{
  "head_dim": 64,
  "intermediate_size": 2304,
  "vocab_size": 8192,
  "hidden_act": "gelu",
  "norm_place": "pre",
  "norm_eps": 1e-06,
  "positions": "rope",
  "rope_fraction": 1.0,
  "attn_scale": 0.181,
  "init_std_up": 0.024,
  "init_std_down": 0.0,
  "learning_rate": 0.00116,
  "lr_head": 0.0114,
  "batch_tokens": 131072
}
Each number is 128 + 32 x the weight over the matrix's rms, rounded and kept within 0 to 255. Layers, rows and columns count from 0.

# layer 6 attention value, 576x576, rms 0.052, rows 375-383, columns 448-511
[[100  85 194 148 152 145 124 126 142  91  95 142 133 158  99 150 193 143 155 137 100 111  97 147 135 136 115 130 126 109 142 119 139 107 165 112 154 130 157 127 107 156 117  98 158 149 120  75 156 131 156 181 128 199 189 141 121 209 123  55 148 118 128 121]
 [195 150 132 120 177 137 109 143  94 152 108 164 111 128 166 125 118  94  64 145 148 132 135 124 149 153 134 145 138 138 122  91 112  80 143 101  95 155 123 183 117 161 137 130 139 137 143  85 150 121 135 126 117 118 145 156 160 165 134 157 150 103 159 107]
 [128 183 172 150 115 131 162 104  59 152 154 128  85 133 101  77 159 107  80 154 148 122 141 114 108 109 152 132 157 131 116 189 100 152 106 154 115 133 143 129 135 108 123 117 119 124 150 119 148  85 135 159 141 128  90  79 134 110 107 143 138 137 179 158]
 [100  97 127 151 137  96 125 121 154  83 115 165 187 120 130 175 128 124 192  75  58 216 138 119 163 142 104 143 170 156 116 150  91 149 105  92 140 168 120 144 136 127  81 137 119 116 136 134 117  96 137  72  99 122 177 133 131 149 122 122 141 119 136  93]
 [126  99  93 140 140 102 151 112 138 128 176 178 150 137 124 142 134 154 104 124 128 178 124 107 110 102 102  75 105 135 156 102 187 147 102 155 109 110  97 127 154 117 121 123 114  79 124 143 122 147 136 174 145 136 152 101  97  66 126 147 117 131 142 101]
 [125  52 123 149 133 151 119 166 140  93 169 140 114  76  93 115 103 192 126 105  95 114 113 168  77  68 132 143 139  89 153 169 119 147  65 141 182 108  94 148 139 110 122 117 152  99 120 179 129 130 115 104 160  37 142 114 128  90 156 109  93 129 144 113]
 [115 185  67  78  81 157 162 163 130 139 115 185 123 146  94 102 109 176 171 124 117 117 103 108 120  99  92 134  83  76  87 150 145  69 136 110 140 201  52 111 133 162 152 143 132 184 151 151 130  89 154 105 127 164 129 125 161 197 126 103 138 170 146 126]
 [137 108 121 127  81 122 169 152  80 135 156  96  72  80 121  97 148 119 174 122 133 119 127  85 147 122 145 102 159  52 165  92 129 184  70 151 201 124 141 137 132 145 171  95 124 115 124 187 128 148 181 111 141 109 167 101 115 153 105 140 136 142 149 141]
 [ 97  73 126  80 123 120 106 150 169 112 122  77 113 122 161 169 102 166 152 147 114 151 129 130 158 167 125 125 135 138 151  78 111 169 157 101  76 174 176 136 125 129 108  94 120  90 166 104 132 109 115 144 121 164 122 165 121 119 198 151  89 128 112 114]]
# layer 6 attention output (transposed), 576x576, rms 0.0528, rows 375-383, columns 448-511
[[140  78 139 120 117 112 110 123 136  57 137 132 168 113 147  81 133 128 154 128  91  72  77 125 117 177  91 165 113  97 102 135 127  96 136 113 131 136 122  79 144 119 158  88 130 146 145 108 132 135 156 116 110 167  72 144 153 145 113 140 153 135 142 110]
 [154 126 128 152 144 129 145 189 104 119  81 134 156 122 113 164 151  97 153 129 123 142 190 119 114 154 105 124 160  85 122 154 127  88  84  92  59 122  95 133 111 128 129 132 151 106  94 137 157 111 137 140 140 154  98 113 139 108 102 111 130  80 161 113]
 [122 107 136 151 118 120  83 149 133 167 136 130  84 122 118 116 120 121 200 144 125 148 122  98 133 112 150 131 173 151 119 122 103  93 108 149 105 163 105 120 117 150  82 115 161 122 129 144 145 122 134 112 156 118 113 112 172  97 138 124 155 198 141 135]
 [132 202 176 143 157 146 132 122 125 112 131 118 174  74 109 101 119 191 108 133 145 185 181 132 153  83 110 117 133  64  67 133 115 149 102 129 159  66 161 119 152 138 135 158 102 147 164 142 111 128 141 150 140 141 183 144 123 183 105 124 111 159 141 138]
 [166 128  59 113 170 135 176 164 109 160 153 160 167 137  72 155 125 149  95 165 115 149 170  92 113  89 161 116 121  73  70 117 128 107  73 148 135 122 122 158 130 138 131 110 107 128 116 118 148 134 142 131  98 151 146  94  90 100 113  99 125 175 111 116]
 [130 112 124 126  99 112 156 145 155 130 120 164  94 144  92 130 102 130 125 179 109 111 110 167 151 166 169 118 142 133 156 171 183 110 139 152  40 144 149  51 141 110 115  47 162  97 124 147 175 128 137  97 136 111 117  90 155 159 117 119  79 132 158 132]
 [141 127 106  96 143 134 139 108 144 121 152 107 184 110 145 151 109  99 117 136  96 113 107  89 128  50  95 129 152 133 133  31 166 139 144 132 145 171 122  83 150 168 152 120  96 129 155 143 132  90 108  72 122 144 131 167 167 139 139 141  77 128 135 129]
 [159 126 173 117 101 109 173  71 103 130 170 125 101 138 105 128 138 138 106 162 191 144 120 121 181 139 144  96 151  94 180  79 101 150 110 142 188 142  81  85 100 194 150 147  95 157 100 133 149 164 119 118 142  68 140 125  86 157 131 131 168 138 118 158]
 [133  68 120 144 133 145 133 160 197 113 121 126  99 109 170  95 128 119 147 149 107 161  73 127 129 151 116  88 133 167 164 123 127 152 159 123 145 133 154 135 145  98 140 102 164 110 158 118  92  82 116 139 148 171 117 173  93 130 139 151  74 152 104  94]]
# layer 6 attention query, 576x576, rms 0.0449, rows 384-427, columns 448-511
[[132 137 131 130 131 134 125 124 127 126 131 123 128 117 122 151 129 123 135 114 130 128 122 140 128 125 125 127 145 140 128 126 118 121 135 131 129 120 129 122 104 130 134 134 137 124 130 122 135 132 131 125 123 135 131 114 117 132 140 130 117 108 127 133]
 [123 116 118 129 112 127 130 136 112 133 149 125 129 128 121 112 115 122 139 122 114 108 150 126 136 138 129 124 140 130 133 120 118 123 123 137 113 131 118 118 120 132 141 131 134 133 131 139 138 127 129 114 123 127 128 131 133 134 132 129 122 140 134 133]
 [109 130 130 129 132 131 146 116 147 131 115 145 130 123 119 121 145 117 122 125 124 121 116 111 144 120 135 139 132 126 129 122 125 117 131 115 114 130 120 114 143 139 152 132 118 121 128 123 126 119 120 133 119 125 141 133 105 135 115 129 129 114 123 133]
 [119 115 119 117 119 134 126 131 121 131 131 139 116 121 127 153 127 128 127 127 115 130 116 116 137 134 119 136 136 136 125 142 109 122 124 128 119 125 127 121 129 131 146 133 125 124 138 129 124 128 118 116 122 136 145 119 112 127 128 120 127 125 123 137]
 [130 122 125 140 137 127 123 124 124 124 135 120 119 129 141 120 114 134 132 148 140 137 133 147 113 138 142 116 114 120 112 134 161 112 141 123 147 128 113 136 113 132 109 115 136 113 115 127 109 115 165 132 134 145 114 130 163 130 128 130 126 144 129 145]
 [107 131 138 122 124 124 145 128 128 117 116 143 114 135 128 132 153 100 134 124 132 117 115 121 134 125 126 117 113 139 129 118 127 125 129 108 109 145 132 117 129 139 142 147  88 143 163 131 133 141 129 140 135 126 139 137 110 120 118 129 137 112 144 144]
 [138 133 130 118 119 138 111 124 119 132 137 108 134 115 121 126 112 147 103 127 112 143 128 144 134 126 132 134 128 121 140 151 128 129 119 141 137 122 119 153 144 125 102 115 154 121 109 114 138 116 144 147 112 127 125 138 150 125 133 139 126 148 103 128]
 [129 126 136 110 137 131 115 124 138 147 112 127 126 116 129 132 124 143 113 118 106 133 133 120 145 121 128 122 141 146 107 148 120 102 120 133 134 148 117 106 136 121 132 139 140 128 113 142 118 141 103 138 131 138 140 126 149 108 123 127 130 121 122 130]
 [133 159 115 124 140 132 115 132 140 132 117  99 125 129 130 131 116 123 148 122 121 131 122 155 137 122 127 141 119 125 123 131 134 149 128 137 146 136 125 116 105 140 116 137 116 105 117 135 129 111 134 100 119 147 111 135 123 138 150 128  96 141 132 120]
 [135 156 123 132 129 120 127 128 121 118 129 101 138 121 132 127 127 128 146 124 130 129 122 154 144 130 139 134 111 124 138 132 152 148 136 116 128 124 131 134  96 127 117 130 130 103 127 122 129 120 148  98 129 128 116 140 134 135 151 143  95 154 121 111]
 [135 113 128 126 134 146 123 135 128 125 135 145 138 121 126 114 112 153 117 148 117 145 148 121 116 133 124 144 150 113 147 149 132 127 130 140 150 116 130 154 135 122 116 122 147 127 112 116 134 117 128 165 121 134 114 129 137 133 118 133 121 137 118 118]
 [130 132 145 120 111 139 106 137 123 138 116 138 148 131 122 133 129 133 123 135 129 154 141 120 138 104 120 132 150 131 107 121 121 107 129 138 131 127 150 110 145 128 138 124 151 159 139 119 120 133 126 151 124 137 136 125 108 104 110 116 142 112 129 128]
 [ 93 116 131 129 112 129 135 131 125 121 143 135 125 127 127 116 120 128 137 138 148 120 142 126 118 142 143 127 138 119 160 137 105 114 132 128 114 124 115 143 130 132 138 125 113 135 134 133 139 139 121 167 126 127 115 124 105 131 126 133 143 118 129 135]
 [150 132 110 116 129 116 108 122 142 167 107 139 121 133 124 159 155 137 131 133  98 135  95 115 150  70 113 105 141 131  67  86 149 117 121 113 105 158 125  90 139 126 138 131 141 134 139 155 130 151 132 115 117 114 149 108 133 118 145 105 149 115 135 141]
 [119 138 119 134 117 126 180 148 123 129 135 113 133 114 122 122 123 120 143 144 149 108 135 143 119 130 130 115 104 141 176 137 137 151 136 120 144 125 142 156 113 133 132 129 143 108 130 136 129 109 124 113 154 125 101 117 127 129 142 133 101 153 131 124]
 [ 97 107 139 137 140 149 140 135 126 112 126 114 135 116 134 103 108 116 113 134 167 130 169 122 146 159 142 150 137 121 170 137  63 109 134 161 127 120 118 150 115 129 135 124 126 146 123 132 144 117 127 166 127 139 129 117  98 144 136 131 132 132 110 120]
 [108 111 115  99  93 103 112 125 116 144  67 168 153 128 116 126 169 109 155 145 124  89 129  82 135  98 123  91 116 134  72  92 129  95 106  78  83 169  97  74 120 124 145 143 120 131 152 165 137 125 123 110 110 141 160  98 138 125 106 105 159 111 159 127]
 [155 149 107 117  84 104 127 110 154 133 149 149 140 133 144 134 160 144 155 146  92  71 120  98 118  78 109  76 112 123  72 114 158 133  81  90 131 155 142 118 131 131 122 136 125 117 182 120 109 109 130  94 133 124 117 114 165  80  77 123 150 133 136 106]
 [133 136 113 111 114 124 111 131 128 130 121 118 154 123 118 119 137 135  98 127  98 131 143 107 124 127 101 129 135 103 105 137 129 109 116 124 128 113 109  86 108 114 120 137 135 162 153 140 123 107 125 140 116 150 143 117 104 147 140 122 151 140 109 110]
 [ 89 104 154 141 117 166 151 172 112 134 125 106 134 113 157 113  89  93 139 158 197 107 164 152 167 201 131 155 117 122 230 168 103 121 172 169 131 140 136 184  92 123 139 109 125 129 110 112 140 154 147  97 133 128 114 114  71 150 172 127 130 142 140 147]
 [127 120  73  96 125 137 138 132 171 165 136 133 107 145 107 110 123 141 136 149 149 185 100 104 132 116 134 120 172 150  97 104  86 125 123 108 130 163 107  91 141 143 149 128  85  92 182 217 102 149 132 117 150 104 180 147 206 118 145  90 110 150 109 150]
 [136 119  89 107 101 106 175 144  97 115 147 144 144 104 135 109 104 121 128 142 124 126 161 146 128 163 145 116  98 112 172 136 135  77 130 157 165 110 111 102 139 119 141 117 169 131 141 130 151 101 144 128 125 123 118 123 139 161 162  97 157 138 140 154]
 [149 120 160 127 112 111  95 142 158 112 127  95  64 147 152 111  81 119 122 137  93 110 112  91 172 112 115 148 143 109 151 168  95 126  81 161  57 146 122 140  97 165 152 132  75 189 165 128 149 151 142  91 130 152 152 118 117 132 165 124  99 151 131 148]
 [177 160  81 124 127 130 141  71 150 137 145  89  89 140 153  84 161 111 113 133 105 167 108  90 128  40 110  89 208 111   0  80 110 137  92  62 137 108  93 110 147 114 130 148  45 126 166 206 110 111 103 108 157 132 162 128 191 110  69 112 148 119 130 112]
 [116 169  97 100 104  78  70 139 157 106 116 232 170 119 144 116 196 179 138  86 168  82 161  84 105  87  91   0 164 177   0  51 112 141  88  69 202  79  98 162 151 118 144 143  96 123 174 118 167  71 117 200 103 162 118 132 181 112  81  97 201  77 157 137]
 [ 95 169 201  96  71  59 127 121 133 217  78 113  76 145 107 133 133 124 175 170 112  57 122  87 180 163 144  88  20 165 240 149 172 155 126 148  71  68 123 255 117 115  55 125 142 150 128 140  65 123 162 125 103 190 105  98 133 176 164 129 161  91 178 143]
 [152 159 117 143  91 205  55 163  96 164 159  78 110  65 226  43 123 121 102 189 163 124 175  56 123 160 118 178 127  97 118 172 217  69 242 130 119 182  74  68 164  80 170 157 131  90 108 165 169 161 142 195 180 181 121  48 129  74 163 108 107 126 164 162]
 [113 159  81 188  88 138  95 143 210 118 106  61 216 165 133 126 107 143 188 230 110  87  91 126  72 153 139 170  90 195 105 216 201  96 138  96 118 177 129 106  97 166  99 115  91  36  81 107 171 125 127 139 136  53  64 143 163  97  55 166  75 176 171  81]
 [138  92 150 157  50  75   5 209 123 138 110 171 128 104 239 231 223 166 100  88 168  64 161  59 230 164 159 224 106  55 136 182 130 160  65 209  35 172 168 116 164 109  83 101  85 148  31 109 154  30 127 161 158  72 227 126 161  91 100 131  73 122 178 121]
 [ 83   0 112  69 134 102 143   0  55 146  79  72 219  93 165 103 195 163 167 181 208 147 164  94 103 160 209 163  60 123 114 194 101  86  33 103 164  23  70  64 214  94 191  70 147 106  84  82 166  59  48 112  75 163  36 160 165 159 153 157 140 136 186 156]
 [231 183 231 115 255 125  93 157 127 133 115  61 155 178 180 156 128 155  23 134 194 155 130  83 165  23  74 162 177  67  87 134 140 193  67   6 157 135  93 177 140  57 177 103  32 182  97 165 123 159 116 174 162  97 172 241 108   0 110 162 109 163 119 120]
 [228   2  50 184 240 174 143 113   0  83 120 114 172  77 138 179 154 144 100 178   0 117  78  88 181 120 177  89 103  58  58 205 141 203 117 158 117  98 157  87 255 160  62 130 141  87 160 248  46 147 190  99 117 184 181  92  75 124 187  56 100 171  79  83]
 [136 139 143 121 125 119 129 127 124 131 122 123 111 137 130 126  97 139 140 138 129 117 127 135 118 130 130 112 134 132 113 127 143 108 134 138 143 140 120 123  98 126 127 132 136 129 112 126 129 144 141 119 124 130 111 126 154 124 145 134 121 148 128 116]
 [131 129 122 126 124 119 120 129 136 141 129 130 134 134 131 124 115 127 132 141 127 128 135 127 109 124 136 126 116 121 120 141 129 111 140 128 123 124 123 139 116 128 112 126 157 132 128 129 118 143 153 142 133 132 102 126 150 128 149 131 133 142 130 141]
 [130 115 123 130 123 135 129 131 128 136 112 125 127 141 123 121 117 116 143 137 123 117 109 119 141 131 126 127 150 148 126 115 124 127 142 138 117 129 119 118 120 125 143 123 117 118 143 138 121 124 106 109 120 134 142 127 123 127 120 118 129 121 120 124]
 [134 125 108 125 129 115 111 122 130 128 122 134 131 137 139 128 109 140 145 124 143 128 136 141 113 127 127 126 130 133 110 129 141 122 132 143 136 136 137 131 108 125 125 124 153 112 132 122 116 142 135 115 127 129 119 128 163 124 137 131 134 168 137 127]
 [119 126 127 125 129 129 139 134 131 117 125 139 118 130 130 118 133 114 110 137 139 126 139 118 134 130 127 132 140 110 126 121 128 140 130 107 109 119 136 131 143 135 143 150 121 151 136 130 134 125 123 131 126 124 137 126 114 129 118 135 128 119 132 134]
 [122 140 128 126 125 134 124 137 143 144 136 113 123 132 133 129 143 134 115 134 126 118 134 116 145 118 123 129 116 132 134 124 119 147 127 128 112 115 134 124 128 136 130 146 106 135 135 122 131 113 116 126 118 127 128 129 114 141 131 142 123 121 121 126]
 [124 127 111 132 106 108 104 122 124 132 119 152 113 135 135 131 132 111 157 114 115 113 113 116 138 115 119 110 157 136  93 115 124 109 130 119 105 147 103  90 136 122 146 142 104 137 135 133 128 153 114 104 120 118 151 109 120 108 124 102 150 120 154 135]
 [140 138 114 128 121 118 114 132 118 140 116 131 139 127 126 128 127 134 141 119 112 129 132 143 127 126 119 123 120 136 132 132 143 123 129 123 135 132 129 121 111 118 138 127 123 126 122 119 117 140 131 104 131 136 120 129 136 116 134 123 108 151 131 125]
 [112 134 132 125 127 140 139 119 119 116 132 124 120 129 130 132 124 117 129 138 142 121 127 130 119 134 145 136 132 113 140 126 140 143 131 122 127 132 138 142 141 134 126 121 134 115 128 124 136 109 144 128 123 127 120 131 123 148 119 135 117 116 132 127]
 [106 118 144 130 122 134 146 130 125 111 135 145 118 128 121 135 135 101 118 132 145 122 125 124 118 145 140 143 129 126 149 111 127 138 139 126 104 125 126 156 134 138 120 122 116 139 145 119 132 117 126 143 120 138 135 124 106 144 130 129 135 114 121 144]
 [158 145 128 124 137 128 143 131 117 120 136  89 125 124 124 133 108 145  94 132 118 144 120 164 119 140 133 154  98 107 152 127 139 158 137 161 166 110 142 141 123 118 108 114 161 131 103 118 128 101 147 137 128 134 100 132 142 154 156 137  99 154 105 132]
 [142 140 122 128 116 126 124 134 115 122 117 109 122 126 125 115 135 144 140 121  99 123 101 127 126 123 118 129 132 140 104 126 177 134 127 123 128 121 140 120 123 117 127 124 136 129 129 118 131 125 139  92 112 119 124 123 149 119 131 125 124 142 127  98]]
# layer 6 attention key, 576x576, rms 0.0448, rows 384-426, columns 448-511
[[118 126 160 148 133 117 140 140 147 125 111 130 106 113 124 138 121 126 123 128 128 126 130 136 133 109 139 122 138 125 145 119 117 134 118 118 135 123 126 117 131 125 111 112 128 123 126 118 139  98 113 126 105 134 136 133 125 115 117 135 121 116 126 161]
 [125 132 137 136 139 111 139 119 133 111 113 124 109 123 135 129 129 113 124 124 139 140 131 120 137 134 132 145 130 113 123 107 155 127 139 130 137 116 140 144 133 120 108 132 128 122 126 133 131 132 116 153 114 113 126 120 122 146 140 119 130 145 123 126]
 [117 113 122 142 128 116 137 134 115 129 117 101 151 156 119 126  92 135 115 135 129 117 127 145 124 114 146 144 113 129 119 120 119 135 138 121 135 131 121 115 107 131 126 152 145 143 140 122 132 114 111 140 102 146 147 128 102 139 119 139 142 100 128 169]
 [129 121 133 106 157 118 126 119 129 140 118 131 125 133 130 130  97 126 130 137 130 116 118 142 126 135 115 144 137 111 128 115 140 139 149 141 109 144 122 127 108 132 137 139 131 147 131 128 124 125 146 128 102 124 107 142 105 143 126 129 126 143 105 149]
 [135 142 110 129  99 143 130 125 125 127 129 143 134 115 134 111 138 124 127 122 130 128 134  92 121 140 127 116 122 137 136 156 140 109 124 135 136 126 123 139 137 103 117 125 130 108 128 136 110 150 128 105 155 107 125 117 160 102 139 121 152 156 127 104]
 [107 107 130 118 144 121 114 130 130 132 131 103 148 135 110 126 109 136 118 129 125 131 128 173 131 120 140 121 121 136 118 111 128 152 142 131 127 129 139 116 125 143 133 138 124 153 135 105 136 105 122 159 106 157 138 133  92 139 119 140 123  92 118 168]
 [133 149 124 149 117 136 127 129 141 124 136 143 115 122 123 123 130 150 111 123 127 114 141 108 131 130 119 107 140 145 128 118 109 126 126 134 126 123 140 160 145 120 115 115 131 121 111 131 116 135 126 130 146 102 137 125 141 123 151 117 137 135 114 119]
 [115 129 149  91 149 130 107 120 136 115  94 124 141 146 127 142 106 124 119 136 142 118 136 142 116 120 142 168 138 125 125 132 136 110 128 149 112 126 138 128 123 124 112 136 137 129 129 125 137 139 134 148 107 127 111 136  85 136 130 128 128 126 111 140]
 [122 131 125 139  84 146 129 140 134 134 139 143 110 125 126 135 153 121 130 140 133 115 111 114 117 128 135 131 145 137 139 154 111 116 140 117 120 125 119 136 118 103 120 120 144 128 112 117 106 154 129 105 136 111 133 123 162 134 135 124 143 153 134 112]
 [134 139 107 140  96 149 156 147 128 140 176 143 134 129 133 126 151 125 129 148 141 124 132  92 113 135 140 112 106 135 127 137 120  99 120 121 138 134 114 136 142  97 124 113 125 104 124 128 112 151 110  86 148 112 126 120 193 115 132 129 142 143 145 106]
 [128 145 135 148 137 121 123 119 134 119 123 141  97  96 121 126 120 141 137 128 142 118 134 122 122 150 122 128 138 125 139 123 135 116 122 135 133 130 117 127 142 116  99 112 137 105 118 141 121 138 132 117 132  98 104 135 122 137 116 117 119 151 133 116]
 [117 137 145 103 143 125 113 116 126 118  85 106 102 137 143 122 106 137 133 111 107 117 139 154 101 121 113 163 131 132 133 139 130 122 142 136 111 145 126 110  98 145 155 149 117 127 127 113 142 131 136 117  99 134 118 139 101 142 131 130 130 113 112 140]
 [132 151 144 123 144 119 127 111 130 112  91 131 127 127 124 132 113 121 126 110 115 125 124 140 114 111 114 149 144 124 134  96 132 122 113 137 136 140 140 142 166 126 117 118 129 114 110 117 131 144 118 161 148 131 111 131 117 129 133 116 103 139 134 146]
 [126 104 119 120 131 133 134 149 121 140 117 121 108 155 131 128 112 120 144 156  97 143 116 151 130 125 133 154 123 124 117 160 148 126 142 116 116 134 118  85 102 134 127 139 125 136 154 111 141 127 131 122 113 136 134 121 135 135 135 152 143 123 128 130]
 [145 137 134 124 145 125 101 121 151 128 134 125 152 143 128 130 138 124  87 117 127 132 107 117 146 118 132 104 132 155 117  96 131 125 126 133 122 123 123 161 143 128 119 109 142 127 123 137 114 141 133 108 140 136 158 121 128 104 119 139 130 150 134 121]
 [127 160 153 116 151 122 122  90 120  98 103 116 105 139 157 144  96 140 102  99 127  97 146 158 115 131 124 162 129 106 139 110 114 141 123 165 130 133 130 154 146 110 130 125 112  95 122 113 126 120  96 151  97 132 132 147  91 130 117 121 104 116 108 159]
 [114 131 130 108 102 122 117 123 130 140 102 133 114 132 124 140 134  99 139 142 110 128 121 132 118 135 112 149 153 133 123 147 109 117 125 141 119 123 131 132 122 121 127 123 141 139 125 119 149 149 121 110 110 151 125 140 143 136 125 140 129 129 137 140]
 [137 119 120 136 120 105 119 149 137 123 140 145 107 128  84 119 160 130 145 108 101 139 106 118 132 145 116 128 165 145 105 125 138 140 119 148 152 107 132 105 107 150 113 118 119 157 134 137 133 117 142 112 132 131 130 117 143 120 118 141 116 139 141 130]
 [133 140 123 133 144 139 130  99 123 120 101 149  92  87 150  92 144 122 135 112 151 112 149 108 143 145 126 120 136 121 168 122 150 115 101 155 137 113 145 117 115 152 110 142 122 116 115 127 113 121 170 149 150 123 122 110 147 136 147 101 118 129 133 102]
 [117 146 152 109 147 154 133 102 116 119  80 124 121 101 163 145  93 131 111 141 137 125 143 126 133 142 124 158  78 103 108 114 109 118 129 150 102 136 141 187 159 102 149 137 120  63 124  98 124 157  90 189 115 122 122 154  88 157 131 110 109 128  86 129]
 [139 150 147 105 141 136 116 104  93 138 105 126 115 134 157 108  94 122 141 163 136 160 124 129 126  97 147 147 126 130 117 124 133 118 141  95 119 148  98 113 103 100 138 161 128 122 113 172 145 131 121 145 124 127 119 158 134 164 149 131 153  99 118 177]
 [118 132 127 110 168 110 137 114 116 150 121 150  79 117 152 104 123 133 132 101 150 133 129 142 106 125 111 154 122 130 125  94 129 150 121 146 150 114 141 127 121 118 118 160 120  71 123 118 123 140  99 116 152 156 119 160 132 152 115 127 116 151  94 122]
 [115 148 128 153 171 125 103 100 130 104 142 128  61 168 147 108 102 153 101 129 157  93 149 186 124 102 136 160 113 143 135 176 138 131 118 113 128 159 140 157 126  98 123 146 131 146 133 112 121 128 123 155 138 116 106 178  85 128 115 137 107 131 117 131]
 [141  87 101 117 112  74 101 174 136 126 168 133 175 159 111 101 116 111 141 127 138 166 145 146 139  80 155 114 181 141 117 102 121 139  96 156 143 119 141 108  79 143 131 154 128 186 133 176 149 104 150  82 139  99 130 126 130 119 133 142 152 104 142 117]
 [119 162 149  90 120 122 149 134 115 147 179 146  49  99 121 166 138 137 132 152  65 100 113 111 102 127 147  99 178 149 190 167 168  91 128 132 158 136  98  49 123  75 128 127 134 105 146  82  79 127 120 122 109 139 126 141 145 141 110 148 147 136 114 137]
 [ 94 157 114 160 158 121 128 158 176  46 133 128 129  82  82 163 108 148 123  58 112  81 142 132  83 170 100 105 110 111 223  94 197 148 147 154 144 116 117  95 114 149 102  99 172  85 133  75 149 107 137  96 149 136 118 129 151 153 103 135 102 135 115  76]
 [104 194 145 103 132 158 225  78 147 115 103  94 156 132 169 112  50 158 134 127 106 191 160 105 145 255  68  96 114 154 221  89 190 118 201 165 122 116  88 107  41  98 145 149 126  65 132  96 158 185  23  60 153 229  95 116 144 163 134 108 174 107  69 130]
 [108 140 167 190 107 131 156 135 180 140 130  21 119 146 162  97 128 142 114 176 143   0 173 134 157 255 106 141 103 190  19 240 206  64 127 111  73 107 119 195 188 139 128  83  55  64 166 101  79 167  93 128 119  72 117  81  49  71 163  94 144 174 132  78]
 [130 211 146  53 178 166 110 116  74 148 224 109 130 126 213 158  58 133 116 167 165 176  89  77 124   0 150 162 171  81 216 135  16  72  76 101  89 174 173   4 137  87  97 151 169 221  68 123 137  57 249  97 103  75 127 115 181 121 142 124 122  90 135 139]
 [145 121   9  55  94 211 199 164 127 191  29 110 255 194  94  83 157 131  30 128 183 109 125 139  31 147 115 178 122 159   0  91   0 121 150 106 100 132  86  93 154 104 152 149  67 164  88 105 139  79  47 206 103 230 117 189  65  92 117 121 156 128 172 201]
 [ 91  95  99 147 225 191  52 237 131  92 139  64 211 125 145  94 119 141 103 189 178  84 142 106 137 175 143 119  69 130 129 154  47 168 112  79 184 111 180 199 195 221 142  98 161 152 134 185  69  34 181  70 178 148 160 199  83  79  92 167 141 142 197  59]
 [188 107 149 104 112 242 145 127  98  19 138  71 230 121 167 173  24 144  30 148  26 122 152  78 185 181 167 127 166 125 150 152 121 169 111 188  45 144 189  72 172 112 188 143 137  82 103 138 114 113 150 183  91 255 170 187  76 168  90  88 127 142   0 150]
 [135 164 128 109 111 126 133 115 127 132 127 155 104 105 149 125 142 109 145 140 124 122 144  88 117 148 124 122 118 125 145 152 142 110 119 151 128 135 126 144 140 121 124 120 111 114 121 124 125 149 118 107 147 104 107 130 160 106 131  99 127 164 118 111]
 [141 143 123 110 116 135 118 119 122 132 122 151 123 114 137 121 130 127 139 136 146 145 137 120 101 146 115 135 131 131 126 135 150 114 116 144 129 136 126 129 124 104 129 127 122 101 136 132 128 160 138 129 138 105 139 136 160 115 139 127 136 153 126 111]
 [123 140 118 119 134 113 145 139 126 135 122 129 125 113 124 130 117 128 144 112 139 133 131 143 134 111 135 162 141 116 139 121 144 129 128 134 123 131 128 133 119 142 125 132 127 129 115 125 128 117 115 154 119 145 134 123 113 141 144 125 124 113 126 138]
 [134 149 110 108 110 137 119 111 140 130 124 160 121  99 150 128 138 112 142 152 131 148 137 101 121 136 130 156 118 122 124 135 137  93 129 162 117 132 138 157 163 101 119  90 122 111 126 136 107 160 144 114 150 114  91 120 180 117 144 125 135 181 132  99]
 [118 119 125 131 124 129 133 146 130 125 137 108 150 157 126 119 120 145 108 119 121 114 125 153 127  98 125 121 129 131 118 118  99 141 135 124 135 132 122 132 131 141 136 140 126 155 123 123 145 100 118 146 121 145 157 132 100 137 125 140 114  91 137 146]
 [111 104 145 148 140 125 122 130 119 138 117 110 136 141 131 139 122 137 128 157 123 133 119 150 121 123 117 129 124 139 123 137  98 136 108 102 124 128 132  84 109 129 139 124 126 141 142 126 139 122 114 135 122 140 115 144  99 130 112 151 109 107 127 148]
 [129 116 131 121 134 139 131 120 129 120 127 111 140 147 125 135 119 125 126 135 127 123 140 136 128 120 121 152 119 132 138 114 128 118 145 136 119 126 132 144 128 144 122 141 130 138 119 115 125 123 128 151 118 155 142 128  96 137 132 112 133 124 118 136]
 [117 140 122 131 120 141 121 108 137 133 110 125 105 124 130 118 135 136 139 141 122 126 154 109 117 148 124 131 122 136 137 176 133 123 113 129 122 136 143 111 112 115 131 123 139 120 150 126 134 136 117 121 124 131 121 132 124 127 127 127 120 145 125 119]
 [139  98 136 145 125 132 151 148 124 131 173 129 118 126 108 113 138 148 129 130 139 103 107 125 133 123 128  85 117 150 123 110  99 150 125 108 152 107 125 123 117 154 138 130 132 133 126 132 135  95 114 113 132 124 147 129 124 143 119 131 133 107 142 118]
 [143 113 128 122 127 135 154 134 112 132 142 136 155 124 113 131 127 120 108 118 128 134 104 130 137 110 126  99 121 124 105  89 116 142 129 113 146 107 126 140 148 143 128 115 112 126 104 138 123 106 116 144 130 138 148 146 137 132 128 136 150 115 144 139]
 [130 131 125 138 122 132 144 117 139 110 141 141 127 119 132 118 130 117 120 119 156 103 143  87 129 135 132 103 128 131 132 118 121 100 134 131 117 125 120 175 145 109 127 128 149 116 111 148  94 129 135 126 153 108 126 117 157 125 137 131 140 139 128 125]]